Weights of a small GPT-style language model, trained from scratch on English Wikipedia.
Training: a variant of Muon for these matrices, 673M tokens, 5132 steps.
Each number is 128 + 24 x the weight over its row's rms, rounded and kept within 0 to 255. Layers, rows and columns count from 0. Numbers have three digits each. The size before them is the row's rms in percent of the matrix's.

# o: layer 2 attention output (transposed), 448x448, rms 0.171, rows 432-447, columns 128-191
# v: layer 2 attention value, 448x448, rms 0.183, rows 433-447, columns 128-191
# up: layer 2 MLP up, 1792x448, rms 0.277, rows 0-30, columns 128-191
# down: layer 2 MLP down (transposed), 1792x448, rms 0.0717, rows 0-30, columns 128-191
o432 106:133173187118138132089173143130117110091127108176079093094122138141148108096081120104107141125172105134121101118131160146139093126160106097115110079123134202124112093166112170088110151135137150
v433 105:151119130161126141120131140142117177154102160156104102122142109103150136139136164167145113107146120133117142137116121155097113105128110150162118115124105129143170138182155157120170095139175098
o433 104:092122139083129123134137180150108115179109138142095129117128144132100108115080091103085125140105100123137120149136123050140105139102135106130108119072134106125061096106047098164112161154113126
v434 112:099128135172136123111155101097106185127097119098145152119147130136126143124114125158121160125144114146144108116129118060138132140135168154148089175118159143132106125125124147152146157124114121
o434 105:149113105098146122138112152133155144129171125109158101147128151132110145157132096073144185142123134113128118113154131140160103112125148115157118111163051126130136113110092126132117115122133154
v435 104:076126162122121115110129155112100147099099142128147189135161136123152154118073108092153110125132188125120147147102123132153107149130114115144092109113136159127147131140124126115076114162113100
o435 110:162128171139086143142100161058123123131119129132113126129108122172131125136124162111117123143116133167123145122118131069106098101140117116138131105137154103153148098129145125126117137126130133
v436 107:182099129122126123111087126153119075181148114124131156140129131140127148173153151133128095151091130107139141111064118092148109123164093131168109170131094143142080118124140127116130155160142128
o436 110:137150118096205123081134136132140112132103130160110104130103158121146109135128139135116066141156120104118141099150165145146152117140124173144143162160109120073148119163145120123125158133094120
v437 101:156164124156138144129103133153135123124129167129135108125123110129125119119133150152118127145152120142152122114133134150101113111151134144115154145142109102113128115121135150122152137165164084
o437 106:161116150151127142146140154103139165130092129137130164138146121129199102065145071164149128137147173094170129127117131120135119141144167124176175146139118168156089144108127109127141109120149102
v438 104:109141110101119144103106129175086128137088125143109105119176095098129135122126091135126188097153101091118136141129156170129152112129127114125130131116105101108142180133158102072124135140105141
o438 107:147157155143104171127160162098148139172125114134125099177124132109127117131111112092125119143113112135120136109153143098129129107118121145095160164126084160094155084133129149121179147132119126
v439 104:157121150149137118114120116117140120121139145123121162138100187123167140133117139136109112135161148151114099099135126124142105089167186129113128129113134148116161135137145128161119193122083120
o439 105:147124105124087132114143100132129152072110169117145113125119102098116108138118137124132075147126144140165164122130127149111110133115139138112102138159130107137166111149121113145153085155097177
v440 108:150148084153146092165161135131109066134111137119194116119135150112129137106093131105098137134111128120104141168132155145092141097136097115160171166162139102132137139144131125110166157175111141
o440 108:110109120120163134124106139114141141162155127090150172135103126161096139091136120100138081141131123113127141139132154104131143157122152078122124133126098121151117181149153165142097144118147112
v441 107:159116124132122195122158103109134114107140071109140145108158115158046112127083158122115142114088138125125113134114161115135135144112121151094131076145105154127111160163124148121129151117099111
o441 106:153078161163136085116138145120112138155102150098138139132127141120108161117158100162109118160145131131094098159143130167175153099149125148137092137130136144138098152126115136114078155145131126
v442 104:111127119125134127122147196101152137133096145118140158100098139105148118145110135140165120148112092100110188145134150130080132075134110146142132143129074160145140118145124115115136104116125104
o442 101:123105121093092130135120120132137092109163113120120124125133135154125136153159152110124162129127119109159127115147135136136098169163134152113085090123131100088110133132165112108122121076084163
v443 106:128156139090078114128136184098147111152150132113124150132104094142083132122161101127119127167145070149117112108119051083180155121192122124136099129183124109113142143137152158123124129158155111
o443 102:142105104151149131158148161167119111134127132134159141105146144135181130124123140096170150073148195128115108149116176135144079150115125105156121101116163128121108111113115128118137108125141175
v444 102:064089119185156123158126138133117119153149169110141150164164148109136130095157124120098212068152141154098097131126164168114144142135100142124127142140170126161124136122139120123088184120162091
o444 103:104158153131108194121127142130134140119127121100124145143091131174156113153131105158121079157113114092083165170123135147125144078130137135126120143150130090154104163078130141114136085157107143
v445 101:178120114146099141139104154129128123078091118130138130120105122109123166160116144129124109155136159112137116110138140136154123093138131138128148127101146142111135119129139133149066115074111153
o445 107:126154147101153141129149150088151152173154127143119121129129114120154127138119127139159139120131173127135142159093164122095120140117124126121128092146171125139153140093155126114143119134130124
v446 102:145127096142161130158135135162145134139116140171137114133117111129141130100092080153188141112131116146131107124094115140083164121133098158097137135125117120159123136100134120135138182177104194
o446 107:106172107082122146112124083160131149140096105057113123158186132151135106116167147115128099101146169098143094104108130097119113123065134133157125093142115151148170169105108147118126158136165143
v447 109:117139117112136089086121098105130132132156134143123124082170141154128110124154125147126127135085106173121099089100159120133122158108105137120112113149139121130119159095120165142139099154191126
o447 106:133124138152128147144146129145121161117114122125136143108120093128118155167113121123106098142147161117095144114110157120115130101139164082149138134112162166101147110124113077122120162120118120
up0 101:088119108101127097088118119153113170129135168140155126183157146090141119155134097167079150134096132176157102101159097098139093136132106117141135118129114100129120095103139152144140124151134089
down0 097:121148141155095134152094115123124145106149164128145146143121160112136078180092120160128132113104120124114100083132152151107090138105156092131110145101183114169147097144152127133146124113147136
up1 097:152139111114111105117158157127087084051093107097147122143124133114151117117129169110146162105127118138133126135124151103134094087166120140105124122169122092156109130128099133144085147126083118
down1 098:164169107097095129131170111103109103097066082085112120092102164117115140177090091129107191136117163115099140113116119090139083168130112126126102088148109123134119142129139131102121126154107109
up2 103:133123141146092125160105118131102150103118093121123077153141098127132125134094112153102146123180156061130123103143121095141142127113145128095105148094104131115147172151117108127149129123100095
down2 106:122098115100146146108121150152120158096141102138120148138143146119136165148121130132105155104167139159102137127122166107145127156112135099138091126096147102103094151092112131113114173091135131
up3 099:148149150122120096140092120141123147131136131153102112152121141091131090124106132115164134143154108137072109138121116104154117133123112150161134145159140134122105079097121139187110093150126136
down3 098:158102144114122155165142112177113113133110093156150152148132118120125133153145143157088128161100159112111145124126100148143157170079151128138127131136144146137102117079140107147124126114081149
up4 093:108179106146111115108128121128102130108127127127159144142158117140102123163119153159132139166127114058134139079132130152133172166096138171111101084096116127108145154126122140127122160110094171
down4 094:135170113171149128110144123109129148135072130147151157146141115112138109200144137124110095141137128131148113138120139207124121098137129137119096127149117155165106104139120159110132121124104160
up5 102:125131139141102113149135109066087132144125092085132095085148114092131136147141118129101125104100113095116158082152137146124141140110084145140093179115134141112110145174143146116106126135146083
down5 101:094118130102107131147146112107128136107109113106155120120159145102144112132155147128124129123114124071110131102117123152168136169070092151157130119144120088114120108109152149112170139140131128
up6 106:117092116100136107104115128129121094178173099089098139142088110152079117121148143156156094110156116142124155135105131113135160112101112093102162079130149117106125114138131124101135116139118121
down6 105:116107136114092165130116104148144111105124072127105124109092137116127126124106141110167115162132130112141171135100143132157172132097103114137148130184141081124088174113159101144119082138123108
up7 103:117181095160186125130089104149092094134146119174141136102110168155160093127083165127101092137107106085106106186121134101150167116141100146111106107140110083102149148090113154136194145124161143
down7 109:137141154158136151090128143140125119136145147135122092144148146094139127106122081090141146110135134102117103135144126166128120128141137122143045120152101138163116075129066135132171136126117160
up8 101:150158081133113101154135145154130155141126153148138124131142131150132161139146127125143172135112145049166150112107119057142159109137109157089120106094120146127143165126074154124086154134134123
down8 092:138140131113127090106135157105105147092141138109084145155057120112119098131150126110168144119104103140142152124108123111121123118144126112140123166113117090085067148119131116143182133097143150
up9 101:116124133158122131149124109069171099109113138125097169114102129118129118113169114118090112164128150136090133148140182102086119121168128131173115123100179082194150110119135142093136081130113125
down9 106:102125124127133135105146100159135115098120134107118159102137121145142170134133110134098104102124136126119112113099161096131114088142109103128121113137090164136137151103142122129123095163165127
up10 094:134135129135141124138145112157144137127130111104124140099119144125150155135139145137147094110086126142130091126147178126129093159122133187166113152098155146104131141126138135139133159117111148
down10 085:140115139162161149094140095158101143143119108127137118120115135146148128155076141119119117148104123123111100120146107132108064161154120170145101175139118084101120096149099143137135162143118147
up11 101:126161098119143132137130129125116164111100126112140174098196131094098132164091135143140147104131143128135103146140116131146142110153147163172103144184099136129083115175115138123194166115156137
down11 097:080096109101116166143155142112158120133026128102146168110130120111128092181136105109156121119124122096141114109148088120086105124135134136143162122098118127116110144102157129135128138118150159
up12 103:114144108148150053123135152117099152111154121166133100125131077137124147115092107126143151117131125150118087140086118169107117117160079102137141097124125113161159120137112117114122183142179162
down12 102:132132160174135131106132152138119100114177117116173147120085119138117131135152153131132108084125141110144167103125143167124119107161115099147160106136151130163175138091083159111143111132171150
up13 100:130068127069154121141091103116125131140112106184148142128159133167131109156148151155135161170113082090115112120130145143108129078161092119133138146128159113145127148110151161112144144115109129
down13 101:168126116116127096133143099127117130108151139121114081175135108113114173155141143110167124146153094099147131125158119124108137130093117112116129101131103110120124144105136135100099108150147202
up14 102:128142140142136100151097147156131166159154101149133142118126150103112148123111118101079145149136104129091123115128138098099083141109139150107174130125165149137102103145176160132106122112106155
down14 102:173149149110108109147104113138138137151143108140139130131092106142094140053077158129102124110101134134114132086137160115123121132126122142133127152123163109140133167194113156108195101118130159
up15 092:110115158150093119164127093134156124108121137138069143153146125154119140135148119101115119122123084101196145138100140131103127155070096127087158140126142133147116127151124109118160121125129063
down15 092:105128106165116146134147119142113129148103146128075153164096157168161161137189096081092120075128096144170153133116131126102149171083126111071098107152165122115132106120125132136151114129156110
up16 101:133185122108160160108138140104134161101149109111153127140126161123101146112104111087130159115107157131149125120145178084082167106134149114172115118093114117156080148158176095153143129119145129
down16 105:132120154136120141148130138110132111130125140136144135106112141149160143108105122101116129112129129175142145115131171147123141170168124132136152140091128135142108113124149127133130084161134171
up17 101:121138163061143090126135139133116188102165133127151122150143108126119120137122123126130164111103144101161117145102094151089134151118117144188154125115131130136090143151103103139149146117134168
down17 105:123086185095145146114145127131124118100146134124145146152135146091155121129141124112137113122160123144151138149089117112088163166103117141111170104133145102104137147120109124111136137111119133
up18 094:102207112125128098105105099144178131129093153197129160118125097136153137145151116187087123161092116136176112102139117145105140136138108135126133144164135151100149107171130143116089131160109157
down18 098:142150136118144140155135090108131110138126109113110149059102150111126144105141097120131150137118152167131105107158140169191144137120129136127135116144108169142121146185088153094124129118066143
up19 100:134136162146139124167126129133113125115110140154145131115147126181126109156111135124136159180105155123106101138154111134099188126124127111139110124139150149086157119120117119139117138161116136
down19 102:141116099101157121114136101081127125168129107110133125107160140134132087126126168098146127148141135168142157150141140160155152194108153122088145123127143121143106130082119124151138078182077131
up20 109:135123104129180120108082102167090129140112120137172118129128106149100141116157112154101146092106113143149146162123145160150116142075118139119103106137109125110136091146123119164123131183139148
down20 107:113118170143177105150112120166151143127145112135132148129126090086130140137111116114146099109101137149165143140152140174161128126122104127118135115155139108104136100121109156132122100159151175
up21 100:160117112126105127152144106125144147170173189077135123106163177102127117119103074100098098109108167149087140171147142094115131118124133098180133113087123113098108118105135150119166155147122138
down21 102:114109104093111108167125103128124116167107131111130122179130138116157119115146151137122114128112150110119117120100110133101163136110127110118146160134132092121084102117119121132155131139139088
up22 102:133085123150127059147098128135097133113151169135131102084149120094127130100100144109141119110154156125161129100098127094174155094171139096097119148124120104121115137137088115155089130122149134
down22 099:116143145128060094161157109109076103122076118140130116155148128154164122083132098131129149093148125112156119114108095121144148085142101106122112079092117084142121141121083157103104149122161176
up23 106:159113077086127139140167139132142116153107105089140112120118114124106110148168107147125115095143146143138110154142156147147150167127115114129170130115113120107138108124145108150135119078145106
down23 107:153168109115106144144108127112152156115083118169113127130101126129146126084167104113114138117146161133140122137127144124123106108118112117141142132132096102110176131148152127115118120169140140
up24 107:122138113189141139124099134100165159149105128098134084127132121132114132186119093124152126123154085141085121105129108137168136112116171110133125124115136119125117126149168075070145159112124138
down24 109:113129082144150133091129104101110097150130149122141123123113101145118134134137086134133153146131147160110129095168105099165129139138180103136120081105154138158120142151151139126096176120081121
up25 104:125094137139169143105125112149111171155135096127133116108147137176134109114171116165139104130146132161122109113144125097137128120157169114126100124095114121153148071128089112143108114185133165
down25 101:144103146172184155126121127122126120123153133136151134088109089082131128136171148094152098148107106135183149115105127123168114111110111127156165083119104091094118095147097142127121125136132112
up26 099:169098097165165092076141123104143170080107093122144142153095086110131128122141156119123098125097137124110145129130113136141130112156120112158120148165093158109100098075121131146132165109120089
down26 097:099079142161119105186134096122137097091129094141177121146130148142145147131150123198141102147115126176125110112133170134184148135126097136126093131154110126171124126143125112121115113134177111
up27 108:161159136169148131157173130095133134126103110122132119105107103126167124112130106146112172148097091123119090136143123136110110133094113091124099148113124127120168113116112104119115133143148160
down27 101:136109134141124159155125122160140147151071073154096093126129101165159147105122127132110165141128140129134180117102126158112147101111163098136111161128118140144127181117150119128113091112131103
up28 109:128188140155102118160090126131148153144102099172144165166128122133126122163118164130159095116136150155155153140121083085152149121161122113135112146109106135127089081123199071115144127119141098
down28 102:067157149088132109129131114129138174111154097141126134135120114148145101149090158103119195108141143119138079139134115117114125128086151126132148141125171183137125117156113128122127161100131103
up29 098:152133105154127102111130133089107127111121129110087140155122068142166108092090116160120120144133097112142127135113157134148115164113118150134087134150172157096187104142149177100187137094146113
down29 102:144155104162127105144106142105138139146170141149078121100164115092102101113118096163130115133087118101104144144148150143177120151055087130106125119135164100097156130185128175081136128108135099
up30 098:114129120089121084137050120125112102100128141165119101117134103107109140121176109126126131143124137091132096141149101127140128126111104130152138150157171111156102097148145112108116168076154120
down30 097:046129123127107097140136104159108117147134143148124152102098101131135141092112148104177134160095129171124174135130109098149179127130165123126129156124167111174129096123146134104128110109151150